config.toml
num_hidden_layers = 14
hidden_size = 768
num_attention_heads = 12
num_key_value_heads = 3
head_dim = 64
intermediate_size = 2048
vocab_size = 32768
hidden_act = "geglu"
norm = "rmsnorm"
norm_place = "pre"
norm_eps = 1e-06
positions = "rope"
rope_theta = 10000.0
rope_fraction = 0.5
qk_norm = true
attn_scale = 0.131
bias = "none"
tie_word_embeddings = false
parallel_block = false
extras = ["some layers without attention", "capped logits"]
init = "trunc"
init_std_qkv = 0.024
init_std_o = 0.024
init_std_up = 0.024
init_std_down = 0.0
optimizer = "muon_variant"
learning_rate = 0.00983
lr_mult_down = 3.0
lr_head = 0.00367
warmup_steps = 140
schedule = "wsd"
decay_fraction = 0.777
decay_shape = "linear"
final_lr_fraction = 0.05
batch_tokens = [65536, 131072, 196608]
max_seq_len = 1024
doc_mask = true
train_tokens = 1136000000
max_steps = 9711
dataset = "wikipedia_en"
Each number is 128 + 24 x the weight over its row's rms, rounded and kept within 0 to 255. Layers, rows and columns count from 0. Numbers have three digits each. The size before them is the row's rms in percent of the matrix's.

# layer 11 MLP down (transposed), 2048x768, rms 0.151, rows 1534-1577, columns 672-719
098:142133113099130131114137158076160108129134115145139111152147155136105100126118111107101099118081112116133141092135143103158126088085129149105165
099:099135133188130112139111095134160126103093138113153121104128094085107112128168125130162122148134173106119109091079154130158146134109169118143175
103:137146125137145181074114096120099131134151089136150153095111129143131145158117093110121148059122131151084141149149161140135099109134089078120121
093:151103124123123118144165138142160119111110149118113120111142105174136125102142160117124149150158174151120131140117151109157066098100116130117169
097:128164134108140167110136111112152112158073124101154115122109101118119103156120084138117170168114128125171117117125124085186128161135180122144133
105:116105106118120148154146125088092160139155114129142138108120115154146142103123090130116090092155156130134126119143122080120107147121144143115128
102:169163133100124093119144144092114114123130118148143114110143091152148158140138188140130139126118135150092098113142152122101140117155124115170141
101:177121147109177122168121086132108120114134090144102127128092153107145118103119174121161101155086164144107151125138110158142158103141136119152118
101:120092144142127156172102178104143116134144144159115132142179099131105106121138140130156101156125118120129123125118165126156128122126127101124128
096:145093106140107119115156111158124070139104121121149108118119117124099159166100151123160135113116145129139147085162122170168139121100140111089139
108:077153148124107112113152146118124147139110123135117119152139168146107125098137154088151113119095131162092143096107165109117121134115128085142139
097:142124117127139115097163171143114138132124094154138121135119116158107130132126155116160118100113111115135144089126129136123096109116167119167153
107:126114127142126109114128112116157142142150158151145092104153138128115157134156146140116147183102114139140138125123124125134148136133101142170121
098:130121108173158136122165175129128133165124122080149124120160150126140132093164186099123090142125160134125130116123138086158158151121108140152172
107:097109110113127114129117112107097156113105181150102200120132161096130116167169100111107126119102120109140144143123104122138159157138104163142144
092:132145122145097116158136165160105095121121170107113143130145175151119155139131127155122148128137211157119145111122091112162134133147106112123141
091:128140145137165141119117172123129110166122119161140139150171142142104130156138062128126117112117121112135118114136123173153127130116135112129070
101:116112130138147123150128119167121124117129160114126123105108129145114180152141172136120127128099122142149145159182125093139124128137154136096162
097:145150131104118110161109144127110123099119151107106117075117137127151172129121124122113182120123100068190096140145098126129105134157155092091141
096:127146094160171081123109091116110111141105160161178098171127173163150071109116114106156151132120139102124128119097171111112147146112157138162140
106:093128125164109122143133116145112106141118115116089124130174104139124172120087123105145137120128114121140143094140145126098126146120107154120123
097:100164133148135107141175092177117116117111120151105127184148122145103144100142105149169135136119087122159124105182141137138150116118125112141109
100:110111144118081150172140150137127107098088136147122161148125128107143092147111142120169154121137182139120085105115103095089134108116127121146104
100:134098135092111138053127102156144097157130142142142105147135114122153143108124111118138105125126098104107105118094117166139103110156131141113139
105:150100158166142117132153107128173084102143100154075115156152120117082089141125139121069137172179129108122105131150124123130154121156164123137122
101:155083111075143139075142100154133082115146169166135093165136107174165125115116155128156144188157133105144164136166128136114124157124116143163093
102:112105149111126112138143126118113161162151148153140152167148135115090098156153107108133140131160133140152123122081134112097154108122098085152158
093:149100126088130050146108109116108139165147151034154121154153134167133100143126132103116143118130135110146128122145096160081123172080108131155125
099:110132145100135144138129150131141130144107169079123145141142103175131136129136147117107097089115103144148115126136112124116131125122135148109130
104:107116097144115143151134144114126129128170165117163127132100128067163099151118121162109195152133078125161128159139132141121086153120139079060139
096:107125176110142130149141162137127133129105161145117089148148155120110155129125134145150110106162154127148119139148129070116159115144087129154109
106:117114118157141133082135126082136104072143102141146157096110135149102151130152131135123116118131163109076117105133111128128097133096157149124147
096:133045116107125080108151117180148185144157151082117127111158122110099133093115153109082119167170158091104115150080102146129101116163118127126170
101:173140113141150139106114098118121154172110135126137127162103163092095145141126116107133158129171126175109131107154108132121191106117101147155167
101:149149129143094150112131099148116127169131146156130153178147117108118111136156131126138113151160103134152173134066128160125097129113138157098093
100:091115115106128106120125071103150122132139112150115163118142121129166145080154096145126117120113144128122106120131122151137082137111125136102129
103:139107138123112136141167151112139129191150125130141147106114149098118101133110133160142131187152130155123095128094132142169108150151134126167128
101:130144098141123126067132210139142111130139078127103103104098116136134153110143134138089130125157133133124148120152135099123175135151096101169088
091:132154122117120104097142159125143157118137132164138153147157107137145140123148134092154108088134137175158099130160159106118142100132104109129119
109:155097135139072133165106101143165140155156133119108125115116153130150140151119142146126193129159143105093090098145121107090132082126138090162084
098:124104120112170158079132107117122139111129193161128175110124100144127089132118136124119133114105155132135160113082146110095079165106125156173115
101:132136114120113100114116125149132135129147145117093152100098087124142085122111119170174109119114112104133107142108144130111186150153147109165121
105:125106149143139128137088168176094160176149159132139144101144139126110124161145109102121131146160109116150166149169164156123098109142180142131184
100:069132086112141167119125147108150088120133069151100167200089091112156107128142127147101163107130131100108156124162097129129117143133131155143107
# layer 11 MLP gate, 2048x768, rms 0.0787, rows 1535-1578, columns 672-719
098:178125120116118094106099125091128139129115083091075129116109112122124118114119106136105150110108085107166117117124110165155116096142121154114129
104:132136135160116122117113136106140116126126155125123128113153146118138105116158133139133141122156121161156101135137151143145129125097152103090153
092:124149148107150151134160163101114123069141115148132091144123082138097091155111187117138152122129136096120133155081174083127107157121141129115072
096:145163108100141067116095107142133116100152108116160144117124165102103137123095161191114134149116143132129140158097166115121117093125146120105106
104:095091113140185148110142150127109168091075157124179143176114140135133115092112134145129126177079136114152128077115105132150122119144130126133152
098:187132132124135166148172168116108101142143116175133091122119092151141122102101153122104154089067148152115103142126120146137098094149144125110094
104:120125152102112119126146120155130113146094112182131096107140149111149130113127150127141133168113139100148142121149095143152121090104137129139163
095:127157134101133130155109149139117100128136124099111122092133170148131148162119159160141117164121121115109147155182103130146137150176168120161112
099:105116122135071149124130134131130112122079161120096129129108115154128150104167158123119187205130095127127129169118137117162132135128096107119142
105:122113131130165136147124126104141150112109136146115128115105101112161133125098125140134153127136119187133161152114096185159116160201119136129128
104:133106111155136109126153138120119152120122107183149119101167133167140148170077162133126159117113083163142162139141151158114083099124180110139087
111:089119118121120121124124110088119086123102147128149077133107112133102140131142164101129131118152097140124130132080154123117122147104079120124160
095:090130125096120113120169071163152083086135102114112112164166145137113128106125140179119125115079123177051173088130141171175120140089157174160125
104:158146100133125155108151104133131132130093136127137139168112133186081132103133132118123211143141089138105101100120099149139122144094168135107099
085:168137124133161113123137106093106165124152166081124149103143113070120150128156175073108148137165134136115121127103152128135121154127117129169172
095:156135152129173119141130142114122078137120121142156119126095079096078132149131132099117139155113170084114146142138104155140096128117148120126141
104:145151136082126172164102139154108141207121148118102128114084145140084143164142078137089129150095113112104156108134187124135119130146102122111122
096:077134122142093106116112133064153120101099108124125101121116109099137107121144133151161142075135121141149133153143117129097126126132146119083123
102:110141158141140146109160105125130163153105101159140149103165099100097115103128127157113144146116138145140093117130091148134155129142122128157149
104:127093114121129150114124118126143166184131071105114113149122143140113100117147145172134136104140104150163113107088120092140150103124127118144152
098:183160100117181140187120146144098108082085070102093139115106187107116170175148133106126131136124076158135155124139136089059122102139166122127103
102:113135126168142104106112120129155121127121122095176111121136126160080154129180143156148103133115161095127152186149105120144135178182125117115153
093:147146145164098116168125121149118118118079160093145166122106104061135102116129113105155123135151143137133147147104129102127095153143142132117082
103:102193115178116120146141147112152179164109126155157160124138120145151163145140112178107116133066161171108156122142097143114136161145171104118102
101:126119132140121125090145104103114130179104131151124152085105121119105147100164121135150139130081120142128110107099139135109125099114114151117125
101:146162168090121114126116110115138129130106132123145132139126156111134093107144134120142125078144139143107142124074141094124138131123055129159141
100:098138126129149159120150157155140102125160155177141152129111105119147149141102101110133145093151123153154113133134147093117123102189122113100118
092:144179125129146134112151142095127145145109105125134121127129115109097131122129142127121167138144111154139139129166108123149122126165143093152130
105:082144106142152131141081104131124163135112135139147136103136135122141141114130083091087165136107095119106142103125160152129086112182122134144119
093:103140133099113137123081107114159104176094133143116144175098099157118131170137136113106116132115107157088124108167106108149154152103158140131065
098:153121122140123112126106148112160129137113097154160133128143140181098118134117163125161149146171147159123158120145159091130148138129155143138094
101:138124120101145116146072155131110142114131124087129119122120089179129146102110093189108145150105130152128129142103132167123159109142120164140134
104:136157112111095124110115127127171106113082142123133101163166150093160128133122127128095138115120114127146152115126132152095099171129098057136071
103:100135120147145138107125119098102150123073146098141100142112076155150136128128143139115124115110150157114113127104144101134144156117136135106107
094:123118142155152167079112090101117160092145086110125098144140153123124150124109067131169156145141138147130109137142139150170153125113121102117150
105:158155125143160132133176105137123133081136127131093127122104104131128157109090167139119161122096092094108156119124108116119144122146113132162105
094:111105137129156131145148181126119158111150107107153130134118135151127170111133138177113147117153141148106150112087105115117112148137154120150108
093:103125147142119152129115115123125123113118126113137121109132131116141144125160118133141150130166090138107123105188151092120093128124130124157165
106:106139119121079128125098146110142140125142125125142136129114121157120150145125129127159133120136139079124096118074169127147141111113096123155147
101:080119146122130106151126130175108127123112097122139088155155101172136143102126135148129173131042109137141123147152110146088160176109107094129149
102:104119056118178144160159092109108145133100129152114133138112138147150101140128146114109091110136126144113146089112098155153121128119120187117104
111:103112114127147146124136133116104135118118080115125097177098117114122103167086128134158109107183122127141109139097085133136124137113154133122134
104:117124141114132126118138087071158146143129126135118126131071178139142156095141144123126103121125119100104179140166088129172136179137162094133122
094:094147169100164163159080147118158108101137119152125101118140129119086135071123153164114145131124111093123124133169137147097112175162125118169118
# layer 11 MLP up, 2048x768, rms 0.0856, rows 1535-1578, columns 672-719
101:094128116157151127123111145094090127064121097141109127147121150122190127123156149134113110134142079140125129130150133129101116112164132145107138
100:107091121153122136120139118123152148139172137105162129157131089100155126090141152123092132152176106139173130108132108126107146094128126143130133
096:122105117114126156113116095134120107087153141125149164147120144109112140155156122143130079135114115109114167150148115119146181106114170112143095
097:107133154147163142111158143097142129127154155137100171155139115139146132094107147064164084147091140133102146123100135125132137107144139122087159
109:139148086112136068138133129111097129063130148149108117128127125135166150153113155122109098156102129132145136092145089087136146140072168145139132
099:110095149179144098186093132161121149122141087124159120131139144125168147165096131107137096127081099120123109130107076134104081123115164082126148
103:129152111135176137131118128108141126109150122159153082127134141121090127138082145113160151091102136095117150122167117149109102142137154123142135
097:111130148143126102144159150131124120100172131160172158146132102140113114133116120095084139140167172151156115110132122092149147132161159151136153
099:135110108116115117114109110112121126128130152154136114139170133133116112110141135148111115120151142142148127123130131102114142101109094111108144
108:077124158134169140107138159123137171129172137157098112127162125124148139125151134115146135088141133137108171083119121103132166132110088129108138
102:124118100117150135147139126095127148141116125158123133132090119158150183119136093097106132123129114065099116137135165135101120127112121071149071
112:134088157177146139128112129129153077133119097132124082167117107121137146161129166137140100134148127094068164165109157106128082136130109132111165
096:125149119130146130179146078106129163165149134131097132169068114127115191136135099082104130132113135131140159146139145168125163099130129109140117
099:124155158155131127128145143149130154134131139146114132118126121142213130132095131127140036141153142156139117163153119145118133147130079136101159
090:164133104080146137112108117149134121130154159123130145134150120121103154120143142126113101087065108125185121145146173134107135131107132106097105
093:150115136188162132150118098104140117155167052117148133163153111136142135158120159124121098146150202103116122105168139129116108151113142124106154
096:158114127130120130102104131136099134138122143159136127184161116133131132127097112144125110112138112109150097078149128155140138124113099149136101
095:098123141123178160106140153096111078126137170134082162151122126121161091141152139143164140161096150111127111169141165133139150171169155120165142
099:092124141103097184109167137107113139157104084150121162115132111116108143116133112071164092125113131135146055139167082115126119112126129148154141
106:137157126163078132100149109151124124132160154127143093130112107184128137125119152157116156167144134089148124120142125111122119134109140140126129
097:163143125133141125122122169134127134123144149103133124108108142114123114147100147144110109110165134161136191102103124092109085137122130146088090
098:121187147137093126092132126123117142129102135135161116121143155133151130090090104117057123093141155164102148160110121154118133098109147103109135
094:152167101170127129138144144138148129113149108113086130128129148114113118107089136145116137153129087127146135143117159146107100128131136186099111
107:121150148211120177095104172137177147155092109146131147094106120143188128125123090134129163111122115172099174168135134169110101151152119096127094
102:101134116154104098134173130089117157137117174140105139124148113109136133147118100143138124132101104138149115110155130106090146127108101127134118
100:139098107102104058139101131145136144178154104144108120105091127120148133129156137182116093115151154124137137144145104137138123151119096149135137
095:122178119127131095129158110134127149123099149086122119130150154110087144102116141142146071153131126129103142137157183103159095127115143092122166
089:178109118131136114102161117124134155104156101098113133109126121095109113149134106158101097150118119101118156121150141147154151122116131135139097
102:109134092116163146143120115161119141110085126063128090110106094148126132114077121101116165116143094134117119116107161152178116143152135072160125
095:141145109095099109138129071112105116132134120126143160115139146142105127120150149119110114164068127119108132131103123142172078116141165145142123
099:157133145102153103140113132135139146142122127157075105117143134132116102153104177149148076163126071145138113131136158123150125158127104123125101
101:110133066116141130112172099132121139116116125145137138118139183128142113134101140131169145134114110143130108152151114138102139110126083155147134
102:146156163144134130188155139092132108157150107129113176126126127126155140167110109135120114112174156103130146088143128122134155112154123130118119
103:126107122085116118102126185091103141125120093119125135080119150133116161136166104141147163139109123173126140123133140104129109106127139135132160
100:099142117178134085117126184114126121151121112108105082113106156142133130139127141153098144085102096115128142145149092132078156153122146125122138
104:129102110105132107184099129132113125166126110130161103156129130102100159118150114107132105146116142110174137165150120136167103124077126155094125
096:137103149123091130167097113092155123120090146139154168109123124136123111127096128160142156129143141140139134126134149169115155136116132096143098
095:105085094136170119118139149116148133114145103136164119150117155137147104177150134130109122130121111176159124163115112120127134138130129165137112
102:121160116123112128096134152112114132100128150134132123128107090111121086120145155127143105133109074057101120139126182129164139187135161092133160
095:107109123130136134187160125142114119105116125102116096117160097151098145114123131129112183115102092178132146138144119197110145159127123133112139
108:122122116088088082141121162133152130165121090146128096112160110127082149097139121099152162135157150160088130125130104121163157098144128133142154
109:092122117148099147123120139123112109146136110118141076145091119157128093153105158115126091112150101131128120117142114159126113139126089131140098
101:109113099162128126119138103102135107084124069148128068078089122115116144096123179142146149128105145120139123135094134143123135177120088140082132
094:099138139092149147062143130116114111157140139136143107124173133148134101130118131117142105130110099098144135113114099093086151109113150121083114